From a checkpoint of a small transformer trained on Wikipedia.
Size: 20 layers, 3 heads of 64.
Training: a variant of SOAP for these matrices, 200M tokens, 3058 steps.
Each number is 128 + 24 x the weight over the matrix's rms, rounded and kept within 0 to 255. Layers, rows and columns count from 0.

# layer 15 MLP up, 768x192, rms 0.157, rows 485-501, columns 0-95
[[126 127  93 134 130 123 157  91 171 108 107 149 124 122  47 113 161 102 147 155 141 130 125 153 121 165 134  48 117 101 164 148 144 121 179 147 142 138 137  98 159 111 136 132 117 139 118 102 157 132 168 107 188 121 138  99 132 196 145 157  79 130 108  95 132 135 149 111 159 112 148 142 144 116 152 152  94 137 121 141 150 130 123 126 109 128 139 117 172 135 105 168 136 147 114 142]
 [ 98 136 131  78 144 128 133  91 127 103 135 123 109 129 122 174 135 148 145 126 135 147 106 163  98 120 136 141 137 153 118 104 147 123 120 169 147 155 153 147 124 129 152 124 169 113 112 124 127 142  89 107 134 122 162 138  97 147 161 155 148  89 171 126 126 125 128  92 129 108 129 137 141  91 132 129 124 126 143 125 129 137 106 115 113 148 140 162 113 126 160  99 151  85 151 146]
 [102 135 113  61  83 100 121 134 135 144 151 134 135 162  96 116 147 119  91 135 126 143 145 110 134 139  84  93 166 114 154 168 122  94 148 153 120 130 134  98 139 122 132 141 146 108 112 138 100 137 124 172 112 122 112 156 134 112 156 154 108  75 104 158 123 132 159 130 100 155 114 106 162 130 123 138 128 124 135 110 148 148 136 129  82 130 149 131 149 136 147  93  91 180 138 131]
 [100 145  93 161 119 124 124 131 147 164 146 137  99 175  79 137 154 155 155 110 133 118 126 119 144 138 175 115 110  46 121 157 115 146  99 166 131 131 111 115 108 169 162 125 158 168 138 122 124 167 103  93 118 115  58 113 148 143 136  94  75 130 167 127 139  87 138 107 135 151 137 122 146 146 109 161  95 134 154 100 125 104 125 135  98 139 174  80 108 131 107 118 115 178  49  91]
 [148 119 141 145 151 133 120 157 134 123 130 111 131 137 172 137  76 138 156  91 113  90 137 156 110  98 128 150 111 155 121 142 140 161 151 130 122  96 105 110 134 136  89 133 117 116 126 147 105 121 118 130 117 143 104 117 103 135 124 138 144  92 168 118 116 145  99 121 127 115 137 157 117 154 132 115 135 118 167 132 159  96 108 137 112 144 121  85 103 116 129 100 111 134 133 142]
 [117 108 182  93 128 131 111 106 109 113 101 111 141 122 124 160 147 108  79 122 134 123 127 131 163 165 151 103 149  88 116  95 143 122 112 126 140 126  91 134 141 119 123 124  59 163 111 110  90 115 108  98 123 147 126 144 114 127 123 159 113 129 118 111 132 134  85 145  82 167 164 113 122 116 131 123  95 148  92  93 141 117 165 138 111 119 129 149 138 146 100 115 160 155 142 109]
 [122 106 111 119 117 149 150  95 119 152 122 117 161 113 113 119 163 114 155 109 142 124 170 152  90 134  97 146 131 134 147 137 121 150 110  90 117  78 158 130  91 157  93 116  55 109  98 110 128 137 136  89 100 121 118 108 111 154 189 111 128  81 136 115 121 132 156 146 138 148  95 139 135 115 108 124 118 108 109 118  92  80 130  99 141 157 131 155 127 143 137  84 104 133 141 142]
 [106 121 117 123  84 114 126 135 144 119 122 161 131 111  56 152 114 136  88 113  92 138 149 107  93 131 115 103 156 136 167 113  94 163 104 121 114 115 116 143 139 197 141  91 116 154 136 135 127 123 113 127 133 129 132 118 130 171 139 134 123 100 164 151 137 136 117 110 106 108 157  82 131 128  99 181 179 127 147  94 136 125 125 129 142 138 161  94  99 156 111 107  92 122 155 183]
 [146 118 107 149 149 140 116 129  82 173 146 136 121 146 133 161  97 138 141 191 134  98 104 163 126 110 112 144 131 150 162 109 179 155  70 116 126 124 143 114 179 112 129 109 145 143  94 128 104 119 156 118 129 148 135 160 160 145 111 133 110 118 105 102 110 152 129 135 146 110 163 131  97 118  79 127  66 105 164 181 129 133 116 100 148 144 115 126  91 112 143 132 174  98 112 170]
 [144 107  93 109 165 139 136 135 122 156 124 140 130 124 160 141 145 155 124 107 148 121 135 136 138 124 113 108 110 112 142 160 148 128 147  97  78 118 153 124 143 175 110  91 130 198 128 111 176 172 144 140 127 107 115 128 138 138 115 128 126 135 155  70  84 150 130 123 115 117 128 137 126 121 111 144 162 141  88 142 134 105 150 140 141 216 126 117 105 158 127 169 140 136 127 117]
 [139 107 145  98 119 127 120 121 173 175 116 142 107 117 138 174  81 107 148 122  89  95 119 167 115 123 121  99 129 103 118 131 149 144 108 100 158  90 133 186 151 156 120 113 139  76 132 137 117  88 124  90 121 123 126 127 108 161 101 110  72 127 140 138 100 165 176 128  98 127  90 144 150 134 132 148 156  93 128 118 142 154 146 123 136 152 164 163 156 114 140  90 125 136 116 131]
 [137 146 128 111 179 135 119 112 138 176 115 161 145 129 129 136  93 124 127 140  94 115 149 165  57 105 105 133 114  97 110  87 103 132 100 136 116 124 114 152 151 108 117 128 148 144 104 144  78  96 122 110 148 159 125 112 109 139 131 116  91  69 112 154 146 130 102 147 173 130 128 136  68 137 138 120 116 101 160 104 112 158 126 142 126 152 145 140 125 137 118 139 136  89 172 130]
 [132 143  92 187 151 111 146 136 136 103 142 124 111  84 123 120 121 148 143 121 162 157  94 139 126 106 205 119 173 151 131 125  58 121 116 154 134 113 207 172 120 132 111 158 109  54 110 124 133 112 129 102 157 153 148 161 142 167 157 108 146  93 145 115 136 128 148 121 134 142 142 133 108 113 106 108  73 134 148 104  94 122 180 118 104 145 141 109 150 119 108 126  98 150 119 147]
 [133  87  96 146 138 107 132 121 119  95 116 112  92 140 122 147 140 114 123 111 140 163 119 129 132 163 111 116 104 142 112  90 139 106 122 163 112  71 100  94 121  99 132 166 138 137  85 153  80 117 132 141 172 101 121 165 131 120 154 123 129 118 139 105 164 146 111 176 136 135  99 119 131 115 134 151 145 134 113 110 102 146 151 172 149  85  86 123 126 116  89 147 146 111 167  90]
 [116  96  89 180  97 116 140 134 109 140 141 130 136 176 118 104 153 176 130  87  99 109 116  67 118 163  99 104 140 144 140 113 126 104 124 155 110 160 120 104 132 114 160 119  98 110  83 152 141 128 113 112 130 134 106 129 153 189 103 100 149 133 139 156  89 155 108 156 152 123 147  83 118 130 123 132 106 117 112 155 152 130 127 145 105 118 147 128 142 167 140 130  90 169 126 133]
 [121 131 139 131 118 134 116 124 120 121 126 154 135 163 124 157 165 127 119  87 111  94 119 128 173 124 151 152 119 152 153 135 142 130 106 101 122  93 108 133 146  90 145 107  95 139 125 142 133 116 138  96 133 170 136 122 117 140 152 165  99 115 113 114  91 138 139 132 127 133 116 126 104 143 154 123 151 147 138 170 167 123 130 140  88 116 138 118 119 154 122 130 121 148 107 164]
 [153 108 112 131 135 114 112 117 138 152 148 123 141 127 132 115 145 116 131  76 146 135 126 107 141 115 158 144 163 139 133 152 101 123 128 166 110  79 138 113 141 156 110 152 133 119 137 118 155  93 141 133 133 161  79 129 106 133 155 132  98 137 110  98 106  87 114 123 128 140 150 146 118 122 133 109 153 146  89 122 132 105  80 154 138 116 184 118 141 139 149 109 130 104  87  83]]
# layer 15 MLP down (transposed), 768x192, rms 0.164, rows 485-500, columns 0-95
[[105 137 122 129 131 157 140  87 129 136 141 151 144 103 140  97 118 141 114 148 133  97 136 140 143 106 116 117 148 124 119 146 134 165 135 118 166 174 165 170 108 161 129 114 150 131 184 103 121 106 129 148  70 132 141 154 149 174 120 112 107 108 148 133 121 151 172 121 150 135 136 126 128 137 103 129 137 130  71 130 111 122 142 158 124 154 144 121 118 180 136  49 154 123  78 113]
 [122 139 138 124 139 142 122 120 141  89 134 208 134 145 117 152 111 125 123 165 132 141 130 120 138 144 133 137 141 138 141 150 101 138 136 135 119 136 191 127 144 135 126 148 124 146 143 134 144 118 128 153 145 111 125 121 131 118 120 143 116 153 126 138 140 155 148 116 124 127 114 120 135 168 115 142 112 124 128 126 113 122 128 149 133 146 127 139 144 152 121 136 143 151 111 113]
 [151 114 115 144 110 110 142 125 114 133 126  85 183 108 136 112  80 110  90 184 125 129 147 128 141 136 111 101 141 118 104 115 110 165 106 125 134 123 161 146 149 105 133 122  84 121 142 113  93 135  92 101  96 116 167  78 174 126 141 164 156 173 145 129 147 134  70 124 142  90 127 108 127 128 150  90 155  98 111 134  75 123  81 148 171 141 101 146  91 106 117 117 126 120 156 103]
 [106 152 100  83 152 104 122 123 195 126 147  82 147 126 107 127 110 112 133 163 149 125 118  96 139 126 123  92 125 147  75 142 105 140  85 123 142 145 167 143 128  78 154 114 165  99 108  68 133 138 128  94  49 107 133  80 130 178 120 125 124 129 134 126 118 107 149 134 117 109 129 120 110 123 137 143 137 118 143 117 162 126 138 122 134 140 141  74 140 139 139 107 124 119 110 121]
 [131 146 140 118 141 122 112 112 136 163 120 123 153 113 104 125 137 155 163 105  58  98 164 118 136 105 128 134 141 125  94 117 128 101 133 114 149 129 144 129 121 110 132 151 119 114 123 126 150 114 163 148 100 133 156 109 137 138 121 122 122 118 155 143 121 153 106 137  94  94 138 142 165 118 133 133 162 137 126 150 120  99 113 152 118 128 136 128 158 142 134 115 119 119 157 142]
 [145 139 137 109 204 133 122 124 132  93 157 178 129 141 108  93 108 158 129 106 144 155 147 135 134 182 162 103 147 131 119 131 112 174 146 114 149 154  86 104 134 111 139 107 137 135 105 131  91 134 125  57 120 145 159 181 108 147 110 168 162 134 112 141 167 130 138 115 104 151 176 133 121 184 126 129 153 127 116 120 104  98 108 104  98 148 112 115 162 121 159  99 125 169 141 133]
 [157  87 113 140 113 112 144 134 119 163 113 110 167 110 124 120 164 128  94  98 156 219 173 132 106 134 141 121 150 144 140 102 153 133 140 121 152 107 131  91 144 174 129  94 134 137 127 115 135 168 159 132  88  96 117 133 122 114 158 119 115 129 144 142 141 144 148 116 154 102 114 145 129 180 111 101 125 136 154 164 108 124  76 101 134 125 171 144 148 100 133  81 139 116 128 143]
 [140 178 152 119 120 132 157 115 123 170 129 186 151  80 111 115 124 158 140 151 136 126 129 112 126  93  74 112 113 143 120 153 111 138 108 152 136 102 136 118 148 125 142 132  99 162 181 121 117 165 120  98  82 149 121 142  92 141 138 134 124 153 158 148 157 111 112  56 100 155 138 145 131 129 122 137 110 149 141 143 107 105 139  67 130 103 100 136 123 107 175 138 153 128 139 116]
 [ 95 151 128 164 196 123 161 177 121 112 124 103 113 147 163 159 102  90 151 149 124 145 120 116 195 108 106 129 136 116 115  93 112 139 135 126 170 157 132 125  99 136 104 146 150 138 133 135  98 131 157 144 172 134 145 146 121 128  98 112  84  96 112 111 153 109 136 151 162 145 108  99 134 147 150 108  96 169 124 126 169 138 104 106 120 133 111 129 170 156  96  73 178 165 128 148]
 [125 152 126 142 130 183 100 132  99 141 125 114 124 127 147 159 115 147 115 143 115 148  89 112  90 129  86 105 133 155 157 116 173 109 187 134 121 147 126 150 147 138 109 119 141  91 113  92 170 105 130 113 108 118 151 109 119 138 162 104 124 159 130 106  87 108 163 140 130 156 128 102 157 111  94 165 119 143 117 135 113 127 147 148 165 189  99 142 124 127  83  83 158 181 100 124]
 [122  98 107 122 124 148 142 127 153 114 129 160 109 124 168 145 180 127 141  98  94 150 104 119 162 163 135 155  99 110 162 152 107 146 144 165  85 136 143 114 115 128 127 123 103 126 133  95 139 136 170 136 129 150  90  94 162 152 130 124 134 144  83 132 117 134 152  83 126 115 124 127 148 118 144 135 131 128 154 168 162 128  99 150  82  95  87 176 119  57 163 117 145 128 136 132]
 [141 100 125  98 107 135 138 113 106 139  87 123 108 154 147 157  81 110 143  88 152  82 153 159 120 129 108 136  79 109 120  75 112 114 123 137 123 113 135 116  90 105 161 125 137 118 119 124 166 142 161 116 109 154 129 108 130 113 103 132 112 111  93 125 123 122 113 207 104 130 125 131 102 160 135 116  98 143 181 155 172 161 154  96 143  99 127 174 160 128 116 179 159 159 154 131]
 [152 109 163 149 107 123 152 131 127 169 148 135  84  89 145 130 142  78  95 158 133 119 150  76 130 112  95 152 128 104 119 106 130  96 145  75 145 133 124 123 146 152 112 153 121 146 108 132 109  88 130 103 135 150 149 146  93 140 138 132 138 109 138 139 105 116 128 168 169 192 158 139 120 144 142 132 114  89 152 144 118 119 114 104 119 185 124 169  83 100  97 137 116 120 102 135]
 [133 140  88 136 112  90 130 138 162 111 121 127 111 132 115 144 127 118 175 154 142 139  54 103 152 148  92  90 154 113 120  69 121 134 159  78 107  60 136 145 125 112 121 108 155 108 104 140  92 122 110 191 122  56 142 166 125 117 128 121 165 126 131 160 182 135 135 160 129 121 150 130 111 177 110 101 150 134  77 152 141 129 124 153 146 142 107 129 114 110 146 119 157 144 160  98]
 [146  97 161  98 113 107 136 128  98  89 101 178 130 148  97 121 134  98 146 107  99 142 109 131 109 125 121 131 122 133 130 134 107 165 163 143 156 135 144 122 126 127  87 169 155 113 139 163 139  81  98 105 110 141 113 145 137 145 106 171 105 169 165 162 138 133 149 104 128 126 140 110 173 107 122 102 132 133 112 110 147  91 132 115 157  81 164 129 106  96 142 151 149  94 125 111]
 [152 139 107 115 136 132 125 126 125  98 139 165 134 150 121 137 120 122 123 110 126 129 117 125 152 111 115 149 130 129 130 126 115 136 142 112 142 127 161 100 123 143 146 134  97  88 145 116 126 102 138 153 128 132 107  96 162 129 167 138 151 129 141 153 140 154 126 141 118 132 105 157 138 113 126 134 134 119 151 127 139 110 113 113 157 133 127 108 150 126 139 139 142 125 147 130]]